{
  "n_layer": 11,
  "n_kv_head": 1,
  "d_mlp": 320,
  "vocab_size": 2048,
  "norm_eps": 1e-05,
  "qk_norm": true,
  "attn_scale": 0.125,
  "bias": "all",
  "tie_embeddings": false,
  "extras": ["local attention windows", "shifted keys", "exclusive self-attention", "value embeddings", "hashed n-gram embeddings", "an embedding shortcut", "capped logits"],
  "init_std_o": 0.0127,
  "optimizer": "muon_variant"
}
Each number is 500 + 50 x the weight over its row's rms, rounded and kept within 0 to 999. Layers, rows and columns count from 0. Numbers have three digits each. The size before them is the row's rms in percent of the matrix's.

# gate: layer 5 MLP gate, 320x128, rms 0.171, rows 301-319, columns 0-127
# up: layer 5 MLP up, 320x128, rms 0.184, rows 301-319, columns 0-127
# down: layer 5 MLP down (transposed), 320x128, rms 0.105, rows 301-319, columns 0-127
gate301 098:465444534431508485494571425513438490501441457516487498504498533396548428496447445465480423560431494437438584534438462505449593449567470547463443475499551479488403560543541490480504514513574485518470468529587538422472448501486535593526485397427520477619450467435612523572497421517564385480506492486564469510508461471559512462431492581423455533513448556527497561543420523546450545490505
up301 095:486467488511582498483467573439478612485503429539558462564472505480479526507531551553463435455456491447428481408537617497414463460534444538499454503526428469549495489495403484553417516540401419507516496612534438531503523466474486542471444633472479417562519465549570547609492441490454554520548495514479505483416524487584490428521447536439500541447428498431449550476564498470542578476446
down301 099:523470515505546544458523577556556535431522514447513433398413555370504488416471427449514462465610476472462380479627549578485505544440498578528563474496467524512414577498585419485482510497487547543475494514471481545476438483412471471518465485457535453465477425542497582455411524473584538481529528527501556474532525524487501453553397496507389599566505525498504568476512533484475516450533
gate302 106:459507598474525519500449413537555466440579431456550499505498409514515485544575527490468491598564568460500493504502476459585531542494516556484484483493432522564464464484504509512436538626564519583479427496454503575433518393491500494442540550525443451497451512468427540474539574476459455564415452486596545532596542489370456468527489546422434498479394477491493443580503461421499572532493
up302 103:431564405572610446552501591469474553435534522557508583487570555507460516376445411483513569503504427429441507454476469482469476488502455453474577535468479543491448472506442553504440421502529483521527482503618398510549492520504446540511517458474528457507501576534497523453357428532511483444514502493447559495374540480431504498471525496522502509560516478463524483518557652549444509441475
down302 104:514469523466477537447495489435450491543420456520468532536534476528441461540485523565466564426437540478501463501465493603516456531519519462539513510559557463522492538524394574552457547410498523419475468433444489474496340472545570410602486469509572489477576602571538538469469523498520559458507417458502513449464459448520495440525485426545521454565396490606569462447479426398476473474436
gate303 103:459464546498473486464608562486458511451406559500420462478533598503556463513502396443494493510426514584529482565414585457467511529563596413511475510538558442466438510430488450539387463489551461545441452566415552567531622399505458448473516473501534446565531475427529550508477511491501472449498522591537514433499476496516516549446578535479548520496489568538563524460511568453452568564508
up303 103:501612483505520476480481562511487469526472519499469518455459509520651497462542524550559497550582530478513416432488413539470455481540488451550548454583500597548549513466516507493528494434446615422484421506512480463429432563550528423448464492529586457396471387564492475524528539496536510477439530532576547477601418506439467517586473508518542586591474525510512483515449511478589432471441
down303 096:416521506561532482504512586499522469627497411468514442495477428584558528478507545526525528437579462492521390491530520553542444498427463573466438491582470499566595493557483469419537381488536569491483560431510545461511426506566496503436528529481460499395525453626478551522499505424501465559505468462508491520457510537405449498550470399430521455525407592489549476505435491502492485495574
gate304 102:632524510508488550431555498504420510501502534530469469423490531557504460501534416502524510458488509485435500471479524445579526508491582463537483532520578609499446499479542455452512514522429528609473528466523487501571491539436518554562508489473559500537485453411371354515528447491555573435552645461522466551443465498517411506421434408459499500458495545458552476479437482439455426521566
up304 104:529460549482516484479541478534519455506593578380517570507515555440437447544482553442512484479549541505575478520568536567494555537600579448538526582485614457459476554557548538544541598495477419495568486522537505481571438491484578471421522530558482519536609459487587408492540524519495518499533495569616496533513453506488507512559473483410540460567491628447485449511497572452447472480562
down304 107:479564504470471483428565376492483491470561525497559557524564578420489558536465421370479448489446467494580546468536458500528512522489508528514471523448552519425458515533517508518606484532435462506466495467525550440428574499463402473503565538536485490468500481479544483502550352577492419521504538463575571503576457549444488518445444507533568537407524562516421498516426504497586471633529
gate305 107:446519558439469415536490545501533441504555567470502443546524482545431514454507367590506494512563634509503492504437444492529402494552505487590469513504513525510437617500468519415486453535505428467493508450466590452526519485494474512513453433607531565456540562556505524486559528495376540470444480455385486477528489474482537489519506538558467531452422480436386610524472477518539533408482
up305 098:558614505443430546406572413535480500486480472492517578473530452437439418422490515482468536493515509521476521516436440425563541498464434540516497452630460482516485498436517569512448543450465491513554615536478521510567482437438471529529567494608479484598568460472478589553441602498524489517561492510510467552586467348501478551509491512470544525548514495539492582525477536495465495541393
down305 101:554479505465495532502380394530563497547509578442494477479486547559472452457467465518511476539539534479418451518573452475488513480534531502468395435515523511493514559511450499439475442416490490479478534480448490428515562524418404459615503495456587523501566520533433435509463534436461512567484465582523497525420588513377438502457566545564474488487460542386416584510546615441480457516451
gate306 100:489456515620483467590436456543488507478473570445557540468491489545507497491511517562498483382473515475430527517356510551541497541565448473531498418576555484441450475531498545550498617474515365459503594458480486463447516445511420438468497558457521500503448456417519507510479520427539462398487530448542402484467519477482519621558489520521495457630478506461480455446415514538540470469451
up306 108:505573469454497480428480558453460431578455558532505534444549464416520454461656512479505500552542487412557491418522473429493530461508544532449488449522406519582460475463453516597556519539479504467538527508543608414547559583530486507531483474530571555550510513515488444472379552480557470488569452536386484516464454398421476398464520476456464485573425558506530512444503483537542485502544
down306 101:447514503458558543563490575523491469514504526594412448468465473528546590373531468461565489506569345496572447451470520474463508455498525448438424501494448504593519442490493556537464453392517493370491526482515514570476522463495496526523528475484498586502461431408428447484447595498535556560462524476505437544559525537487526568532448542405560542549507559448495522462542528441508549480598
gate307 099:460578466505489506454576525511485486577463391531520452543431520571510476560559463549558488454548512518429528528485473510610581443470551505477483511510385509513511486542547454426516549545531448446499414523530524503516488446518551493575608521540480528577467560449447507535412433548533472470457497383529557485575601475488503503454471403473434546488500362433452528563517491472430605468518
up307 100:531459590485490491576453509406480462537456422562580543500458508588470464542458459533523502500463457482527415495525486446365519442547505518535587514476604549501438466521509545451539620434484593474456580490438578540500576492620518506529512503446608490527552427437512538526488467498410514534528459521481489491514481456517439567461466518490477536394485419543432544494448522451499411576469
down307 096:484529511411528458513433490536496470530532480491510488582484474448465449497410505479485571484526560519578492579517461554535499476464538495416504479556443579544542505601531564466464454520473435519462429535518484472425494428519493507536589517399542496554513589423548515457455560416575492473541423495448481535418402445483405475527581507539512607515547582446517412504421488484405513582592
gate308 097:403344410439487449567497500454464505530488530429441502493485511555566467526540516500584442486506521524495520439489535402522516483593523568567454495570441519534514540531484434542497524505532497458535472502550485474524525418441587383542489481642498545556490447544487400498422455438524477498529437424501463527548488522428492442555457414515458480540484503506424575375508499437548544520527
up308 091:512452675461502505528475559518471510405480526473403478431496448544463545462542497553510451491389470479519492502543571537524464458489547495485450413530424504532493557496550615547612540511500516457486541449451497473520481510482556522570492443485542519491457593550451498600547427523512471501415465469563595445511489534626535486455484435466501440482494555404457493470513460470630448452481
down308 098:497459517457546487501485478511421579581464522566418424519575430471573492420553534595434480502487537418446451544502559438473377523490525430484533461412480601478485495545471501549450441494554454415408500462438475484558533580522584450516497447468449551527413461513470537500573460470569454443508460496493503394470538571503416547500544594527502570461489557438491502514486440445476462492433
gate309 100:583440494468492505551430519519523495498487499494486551557489565463507425452492498529464426469527532567494513486535452533554457511437556474503412508547584423531450502490410596475550504523550416599408457547504427473447426476553471435524460502555438583457542519401499519441523432553475538500495476472420459519514632415517429481517535544454513536457425512392507484402471517463462516610593
up309 102:501598497603494439506586548480520539418416457515566449479430472427536541530513518563459567507505533472422529533467486462485442456499385558472538525489564492509508459477485541504477456508397535525473504548435541545527466494508507471537488576550528503541519487561540463514565589497563490483459473483471512599584555522517513526534393488519414607587465376498410566601472469606440478550484
down309 101:402565539487436570473525513499551578536530434517601394608487409570496645475458472496508588470544485507487519531547496536503463482455363478443504468520539492503533416503498497519487508501528555490484509484491566536535533516497503470599639536516523433444525462546571486492521539477558460500550472529460478493531583545479546487471466391540492472531473393521527575551405433520456595537497
gate310 103:576490507435569528516486561493480534512588488545483510532419507495420543541544430514519482466494532491386586402477528524556543469476523629455444513500482479450444509403499527491499477480523436497526500529468591505532510419410564533532588571463492477504524494468485573506626400464443481450420557539463496638588501547492468486448502526567437504474508447436541529591588489581494508510458
up310 099:551548463438501584448427513498509533488434468443541552411571525447548528497475500506527630568413541529495496616574469525499526486493537502557492469511545542427480481516432556483511543534558496420589461465521474460557451431438453584385477524536553472425506464517499554549523406429440438459456516490491543425572522509440484342471494571481582488545522499462533457499509452533455435535545
down310 098:435516472514459475435548463516564545539607507547453574454525519513520501549484521443445508577427534497524505537463453565481537529438608464533536479473463569501639537531434517509478567505592478459484502490487550578466498488530509567500433600331545467471513471470533506564524517415547564545484470580441557478558578448485446460534501538510536545476469452510508493550481376474525638479463
gate311 100:488511577475421601435410543458503522462397482539489512517489476521471556533530540549533656564472513537516530485430561458610534450461479481473488448529556497467468538513465466467527399514609501549567470452539495528474519460386566483511542478502457488503412497455588547437381539532501502476616495550456541616525493544514514451597586466529483489587507528495497465504499441461505439493509
up311 097:480544409544471500585594454516471516424496572489577446595468509520534464418457515484476488538547486548498520512612494554573449424546546471469521474463526476581470483528442499496591488614463479444480509545515535491526633548457550543543490542468547620448509530503555471416412519565498472474489537538392529433512441459401563541454540562511548497597471568472468449548525486454466525507447
down311 098:516465415520545454575486560454468506473561413485484461494524465533508495530541441424437466444439503570545510534504449488489483565480412576492580518467537456556479508534376504426628492495497476565442407534509523405548493496396443527523524409458575508538483467511446450580512515446478454572592443417535526501575453523426506477400468549504461475535430509541550594459474514459483588459493
gate312 098:485471494518472619558425439508371510550472535540496530505496455500524438543558547556400533470502498503448586580392439606553557547559510443499432432505556484460519489502511438456475461573358521463536511472491501537456525532499444459472479533438485433469480493430409442540503476479486520612585558521472483580506479456442501501528454458481505489544494464597473520493440533439521427551612
up312 104:520529471521442540581410535571460504502459491514596559509562474437494598517526464471521341475455506525476475432507527567515446550463520415509501484543502491443515501535495478496469454561478475471588489445486487521563512610468473578555563482498539455438566573465605463559431438586593552443599454486394499601497472520514554481417539464482470484469457505530406570487491507481535462539561
down312 104:469430493542496513565489563500491471470595506501469563508521535652509547466587462565517464454465442488465545614493452586529489487510472462428479535563521594401458559501406523567484479423509596479530491411564442439502557450414551424560597500515484434526562466526532393526405509426560527516582574556428503554531491510519551498454524521513497488547434512475527504534466509484455522471509
gate313 101:454531466469503537605579481531469541497488536418456456464454464453596456476455448553464440516570553484534515468470524456571450417377528522538523536544521570474463457468520495456450542519463441506459492428549494507581502543547496626490583479479475530508573412470493477518492460482565594390548425475462551523513433416486459627524510488481496458465454531428516622510475592478544439535551
up313 094:485535465422422434391555440620475564506459494489570448476479428562440529507561468561512476507484564517555552494443458527577597469486542485555447509427424477613479494415521479500504544476469508518550464557559474449508488549503488526447523420531486393515528438509554562632486492496449410513404528471508406504489432452479558521492458528511472536569420539476575478542479472530571568459449
down313 108:499520484434462551577561523511462520523572531420465543527651435710592405510513564503491474433512522392431533471494499455517442552466584477516549592574523562476451462512531578451501475534462470417487523476471495501510530489455548496503503470545496488507530495439496553466549456436478549431529458494504546468515522357472522567443548413505550489433483549477499481493529523479490446496566
gate314 100:494552526484572385475527474484529550530406447502577552498498571428615483548541378481481517445509461476523521496432541454468421444475479476464464483474550513502551538471427383527560511488500494522474504538545459402510467489491522495375592494581504454573542459451470531487461443470505506520443545591497550398410544546470504456513493424446492471613445567542526443546403492513502584492506
up314 100:450436516484515420560470504392487367430426464465488494396541552485452427451505510547441530547434470559519456416546481540542503555615486538459540509454495539516477479560539367468403521404513432489515473464526501543444538431446491414539607593530435513446440485538461581550463509554482519532542455495529468486523479551459464483508485536549514506535503446460412517426574546542548493449507
down314 095:469504465477516567468524567416572427503443473427481502574408549544455437529499491495441507398462490482499492442493535520576516528539572582509487578371567505480478477497549539475430483488542474546460483516567528422470467464418588538505521452613474524530362511504454474536477507484437464493436575565473482468550500354618441560419513473534515511464492507504480503427535480508573507492575
gate315 097:440485553422529475509426504552540557497526480471579398470431503499460461454505446494564518384361530450493507571446475548499480502450435558524507490530492589444551461506530423463580528557449534563476527534523346523505438464561553568500568557488433430511428511495463492444497547494589565573545527444461569509518516571509435515453541449491558469459507538472352517472518536526538482473505
up315 089:562632480536627487464638513469592499477449462483470490420540460465591522576508430544459472537447531459477473600437510457430570491496492520488581397516560532473536467459508538447532567515490503426521507510552572554429526472551484444486435502413502506481546509499493526531554436511518480536476451496575401570562576495451472580429469539453461515507510464531506586529453476546588473432538
down315 096:547556536582406523575602454466407480389486546470525597425491461369632445394478569482443472540552482427517522470538527603522549533467542480562566582475468493553486550432526499519473472524533456493519441550497560421539558545482503445453461418560489435549477525443539539502437424506479505440516454511538444482537555471502505499517449555516482541467449536516545475478492521553437566445508
gate316 091:480440498453584493473457426497544488567508523453428417499433545479412515440503508530439544429450565408476479486582469482390511512445464407394454454522542409439455530565537572488506601467569451536442491589538417465522522529480558474433482458521458438468473414488521528517473482435528572456502472490459615446457486468538501519436513548544415527560501470493476459476574456501418586489480
up316 092:551470414538463425468531545418542524499582548429575560559498502577470504481539470484492437448563488501565456528520561483472466493534521504534459661523443548530430485554467479451459414481584478412587507456550498487530541584566522490499534545479441612600537494534463511518507568505572477610544541381517467497469442513522473478563515510536443507539513517460560534498488394516536512384520
down316 091:516515565482519591473462498409585517482554501477551472469516491512521451490530471476552526426548538497512419505532515576489493533524573487588480388538557506491529516580457541539543426564527467402452505538530505467550504590559539546483581548390469547568565562428475472513546478542573458492366466389526400521443425442488498514460416430451435538604454506467493515463475489441455525504541
gate317 101:498414473466507497572437511506484499476438534440463405423490462531539501552467501419595551493543563526513475485481520519400542506557487493415526438490551413534496558490614537449453478418574491506387498471477463492557520518525512517488468493484557485429435430480585579535398547530467491467461560553482596454510559532488552459556578510448582479492435467414557568554399544589512472454459
up317 123:492425485483452445453458507496478535534526449554549447501384583388454503537467459611400504423534579570527454569514585496510437488505453486541562441510479541438487428568478496527472575516527445510598451528409533540575544540519565591458631459491504523519523536557543566555513548474519480483484496568516501554462486513490428492551444521529454604532426547552468530432461446522452473503571
down317 110:501462545505531418505478508464385572484471517537543560521555643562429451538502464595457480512545474457498563482487538569524401505424514530470546542587525471424488488556490479573513568567498557454488484461586517486461564512480523605464517464518434501520521399533460479617574442459566458422523541467525437502537526468454481490390445486484455539519535531585419475489564476405527542512446
gate318 102:468496467504550463511418432543543452482387538503566514481384437530466502565474570477549552487500494380499556479556508468530437491494480553455452545480547536517502474587516561519413624490494442399456443539492479463481438568590582471576538563477432527469554443479499605569471460529550433528484472468459519527416445482542523489495483542536442470406428478516567505515476608448561482558494
up318 099:494405430405438376460500471478554508421480620493482498502498543534492440520442543485448499511440531407566481476576538570478473395445499400571452566489500640486514478427490575573499509579573436514532527565450471525511511372535520554509597466467457525515467444492509544486451556491498443511535507560422550474503480514449482499476528556553521522446523509492498497399420529476529456528452
down318 097:591398458478478518463555506505533460551518511453540425456394569639549489488477558482534565582494456521542476590501436469581503488497438474526472535456500520451418550452547523578415537418520531513525569474493583575487474550414481474518468474474444490512391479507560512504507509469467434487418477502433473470569506481516423561461538558532434583554456510440577496452422597484460579463512
gate319 101:603561515566514484543407487511467421526414445525466527516508487481494479483516616515461507495596548455493459518471582419539457445468472482432485513530485572478528480436465398499464515469509466399559539502458488508500568552504500477458525417509462565390595510423542517486475508482517594531499561508443464611568481515425386622541562474423579511545520545528477439473478532572523478570505
up319 093:399537459465483497631473474564532533354424521488572471476487500473399385528516587523499456550547525451547506459515531586522452516502381447483558527487463511582470495531573480462486531494467473510498439416522482497400564474526498532495515483473493439456534506543498525417459591544532571471546497539442590402488424455510484582499475567459465542413489506499437510492449572458459418484457
down319 094:505464496491528556429474504501433535483503584520491523575507565367468582529505420525573426463491466572469559530499466533540589495510514572559481563524555505417521499412490511540530539563446464493410453653587565454480510476423528438554443525468551433571506363476438466473533503504568455518474485536495488509466552591475541489448500480577452425403469534535516549502537513490433478446523